Part of a small language model's weights.
Size: 15 layers, width 64, 1 head of 64, MLP 256 tanh GELU, vocabulary 5899, 1.17M parameters.
Architecture: learned and rotary positions, no biases in attention or MLP, tied embeddings.
Training: a variant of Muon for these matrices, 117M tokens, 10144 steps.
Each number is 128 + 32 x the weight over its row's rms, rounded and kept within 0 to 255. Layers, rows and columns count from 0. The size above them is the row's rms in percent of the matrix's.

# layer 12 MLP down, 64x256, rms 0.231, rows 0-63, columns 160-191
size [101  91 100 100  93 106 115  97  97 108  90  93 111  95 100 100  92  89 130  93  91 100 101  92  88 116  94 110  86 104  97  97 105  95 105  97 112 109  97 105 103  98  94  89 104 105  94  97  89 119 101 101  92  89  94  90 108 103 106 102 109  99  85 106]
[[143 152 157 161  67 103  63  76 176 136 101 113  92  95 147  66 114 113 179 122  55 141 111 130 114 125 101 118 148 171 120  74]
 [113 135 205 126  96 126 118 135 148 156 118  39 156 121 105  98 127 155 146 187 169 152 143 124 123 132 140  88 128 109 128 100]
 [161  55 118 149 125 133  99 147 172 148 138 110  90 179 173 150  80 112  91 111 173 130 129 198 180 171 114 109 118 120 158 120]
 [ 95 124  98  92 119  86 141 122 134 149  92 129 166 140 157 111 103 108  72  60  66 107 142 159 114 123 118 130 140 128 120 151]
 [116 184 112  88 122 120 113 154  73 126 107 137 185 129  88 102 128 179 170  87 182  50 135 140  78 169 131  69 124 138  61 138]
 [171 109  30 123 172 150 133 156 114 126 123 166  75 122 142 143 124 126 144 153  62 116 168 166 161 125 153  66 242 179 163 143]
 [ 31 118 170 116 124 135 134 119 144 150 140 169 154 150 118 154 117 141 131 109 168 124 124 120  33 159 113 124 153 104 181 105]
 [156 104 100 120 121 145 150 121 100  98 124  94 115  96  47 111 171  96 128 119  65 123 110 110 179  94 164 126 125 173 188 155]
 [117 110 156 106 111 128 118 108 163  92 187 110 142 112 186 132  81 100 131 192 121 164  78 111  99 202 138 156 126 137  70  91]
 [152  94  85 121 129 147 136 182 150 130 141 120 121  97  97 136 118 164  97 155 174  90 124 108 145  95 138 136  90 180 107 154]
 [144 136 118 134 117 140 120 154 161 150 151 113 167  91 170 146  97 100 116 125 184 133 173  87  81 164 103  99 135  74 120 150]
 [112 148  84 141 122  88 157 161 127 139  96 121  80 156 159 103 144 156 122 103  70 150  96 127  74 148 134 172 121 135  64 142]
 [202  73 156 154 158 159  79 122 201 114 146  53 121 120 136 182 143 160 137 155 149 113 104 110 185 106 135  87 163 134 127 110]
 [160 126 129 131 102 149 125 132 126 123 124 128 219 106 105 196 142 141 128 146  86 142 119 153 127 126  84 154 152 119 149 100]
 [126 130 154 114 121 105 125 126 133 146 145 163 133  90 185 158 167  89 133 196  78 163 114 100 135 136 135 166 139 130 206 115]
 [145 146 157 158 116 154 206 120 120 170 158 103 221 171 169 125  78 135 134 103 158 116 142 155 141  91 146 114 168 134 125 130]
 [108 150 167 166 168 141 160  95 106 144 120 174 156  75 167 141 138 128 134 127 164 111 107 202 111 182 133 137 148 109 126 110]
 [ 74 128 162  91 132  98 122 115 162  24  64  97  87 120 123 175 203 106 192 105  95 116 146  81  50 153 114  64 127  97 164 131]
 [139  74 100 110 134 141 105 129 123 124 133 106  86  95  92  94  94  96 109 141  52  44 121 137 129 166 145 133  73 119  81 135]
 [121 120  87 137 121 158 131 125 153  72 147 156 190 160 170 117 156 130 102 111 142 190 152  72  83 204 104  67 116 144 102 117]
 [115 172 115 125 135 152 129 170 112 122 152 144 153 121 156 114 142 159 173 150  85 182 128 158 221  58 190 132 168 182  95 128]
 [101  93 130 137 105 136 161 104 139 143 116 124  66 127 195 143 106 136 116 103 181 180 105 157 173 106 114 118 113  68 145 114]
 [156 155 115 104 128 114 127 125 131 105  84 131  76 126  77 170  69 130 107 174 201 100 100  79  73 120 123 102 120 117  80 122]
 [143 236 132 115 116 209 175 132  97 135 152 161 126 154 148 160 138 125 161 154  99 117 130 121 132 126 103 139 104 120 142 138]
 [135 113 121 176 141 120 105 108 152  98 143 120 172 130  99 183  80 130  95 138 195 103 180  89 117 116 120 116 165 157 137 135]
 [116 163 112 107 132 128 140 163 159  98 123 169 110 137 119 139 117 129 151 157 139  89  96 200  94 170 165  83 152 139 136 164]
 [157  51 120 149 145 153 140 162  98 153  86 101 149 152 114 114 119 132  96 157 202  71 141 101 188 134 101 131 137 133 116 103]
 [120 197  98 151 119 119 118  90  67 105 137 164  76 122  40 111 122 132 161 127 104 255  97  96 184 118  95 192 148 144 140  75]
 [139 119  92 112 163 192 129 120 137  86 139 114  87 147  91 159 128 125 136  95 171 135 139  98  84 119 116 142 136 133 150 121]
 [133 179 176 133 176 121  82 125 127 103 116 159   0 176  98 121 101  89 152 108 102 123 190 152 174 152 114 213  94 121 146 146]
 [151 117 127  97 116 108 104 137 158  83 144 118 123 137 134 185 118 172 133 135  71 162  86 129  83 118 127 115 110 114  74 108]
 [116 143 132 124 123  98 133  88 199 106 149 168 242 155 125  59 110 124 158 126  92  67 122 155 136 141 140  97 121 133 168 136]
 [113 184 191 152 131 132 167 155 141 105 168 159  68 137 129  94 137 178  45 136 107 129  97 154  74 137 133 166  94 107 148 163]
 [ 64 140  88 120 117 114 160  81  97 124 174 160 164 113 105 121 166 103 134 131  77 126 110  73  96 125 138 104 132  75  98 127]
 [102 113 140 123 136 113 138 162  92  96  85 177  47 143 125 115 113 188  55 112 144 145 135 148 173 112 171 179 135 140 119 165]
 [114 107 155 106 107  68 170 103 113 151 101 100  52 154 131  63 192 126 123 150 133  82 126 103  53 135  70 110 109 130 137 135]
 [120 137  84 126  85 100 135 101 122 179  68 133 190 103 114 108 127  96 163  68 125 193 141 121 156 124 128 162 165 108 163 103]
 [169  79  93 157 148 144 122 113 113 100 155 187 124 157 129 169  72 165 123  93 235 153 153 154 202 115 155 138 100 196 133 169]
 [ 82 126 105 123 113 125 131 155 160  75 128  42 170 143 170 144 116 111 172 137 195  81  69  97 150 125 120 120  93 111 160  92]
 [105  90 109 107 162 147 162 103 110 120 115 109  98 148 114 177 143 149 168 222 153 222 130  30 135 143 108 110  71  96 102 111]
 [139 206 154 144 143 115 101 158 133 134 124 139  89 153  52 124 159 175 150 129  17  78 114 104 109 110 154  80 130 147 155 165]
 [ 87 125 130 135 123 109 165 123 131 153  93  50 146 125 156 139 124  93 141 125 146 110 125 118 125 153 127  63 125  95  86 140]
 [170 176 126 116 144 144 114  93  76 174 123 133 148 131 166 223 160 130 138 132 107 173  93 117 139 113 118 103 140  76  32  73]
 [112 131 143 122 114 131 117 137 110 200 123 115 173 120  86 114 159 123 155 126 166 163 151 130 100 143 103 143 140 131 160 123]
 [160 113 123 131 122 107  94 139  84 158  60 169 159 203  47  91 195 115 125 122  99 102 162 143 148  78 143 113 126  95  92 108]
 [141 146 141 123 122 133 108 131 163 160 142 140 107 101 177 125 120 152  81  67  94  95 141 131 158 101 163 119 120 107 167 126]
 [189 160 127 108 117 116 100  94 108 103  92 121  80 114 107 161 194 125 157 148  90  98 129 109 166 103 113 197 131 102 156  84]
 [104 124 129 115 129 124 133 149 120 140 123 112 146 154 146 133 129 152  67 128 128 107 133 182 152 105 134 152  64  97 125 153]
 [134 155 163 174 108 171 123  73 164 149  69 190 166 126 109 154 136  89 110  97 171  96  89 143 106 144 127 119 126 176 138 129]
 [ 64 142 153 139 120  91  68 103  83 110 125 143  95  89 121 112 138 133 142 130 166 131 167  89 173  78  81 176 132 138 185 104]
 [116  96 121 159 148  97 105 161 111 150 155 144 185 118 146 105  56 141 143 100 157 183  75 131  85 132 102 142 122 145 122 116]
 [185  16 100 154 156 164  86 170  86 151 159  99  80 147 134  48 138  95 171  83 194 166 193 118 100 116 140  85 151 130 104 137]
 [ 90 102 122 125 141 120 111 137  93  97 134 125 131 158 238  93 192 163 128 131 172 135 113 129 109 115 124 146 111  94 151 118]
 [162  96 124 118 138 136  44 138 165 161 152  61 179 103  97  65  95 130 151  45 157 141 169 149 141 120 120 130 127 134 154 107]
 [156 172 141 113 134 131  96 120 159  74 132 194 141 113  87 131 218 115  85 146  89 132 188 128 116  87 111 130 156 101 149 163]
 [156  88  94 112 105 170 170 149 132 107 126  89  91 134 141 114 125 139 159 173  88 147  69 144 134 111 157 170 116 147 124 205]
 [130 167 127 106 154 135 159 108 112 211 193 133 255 144 160  82 138 120 124  69 183 114 139 122 153  88 121 113 124 175 111 139]
 [ 97 164 186  89 120  87 152 132 101 127  86 145  95  47  91 174 106 136 120  56  69 151  55 153 146 130 200 108  87 145 134 197]
 [126  83 125 139 135 128 179 125 198 106 136 133 112  87 123 188 126  79 119 196 135 117 168 131  93 159 102 100  88 118  92 106]
 [156  83 169 108 125  97 206 142  75 161 120  77 139 104 140  91 111  89  97 116  75 169 156 156 149 113 153 165  83  77  78 128]
 [150 163 118 161  99 145 171 142  61 138 116 103 151 141 173 117 169 107  98 140 160  66 121 165 127 162 129 155 149 149  96 145]
 [131 115 198 108 158 153 115 146 151  71 214 135  83  88 143 107  89 144 112 155 129 128 146 123  72 164 123 170 131 136 121 152]
 [ 91 115  39 116 154 137 108 138 115 194 104 153 203 168  52  95  56  79 100  98 111 120 184 106 201  96 110 132 156 158 167 124]
 [117 154 147 163 106  80 124  67 158 161 179 123  28 124 128 124 176 122 100 171  73  76 111 140 104 108 127 163 144 144 160 134]]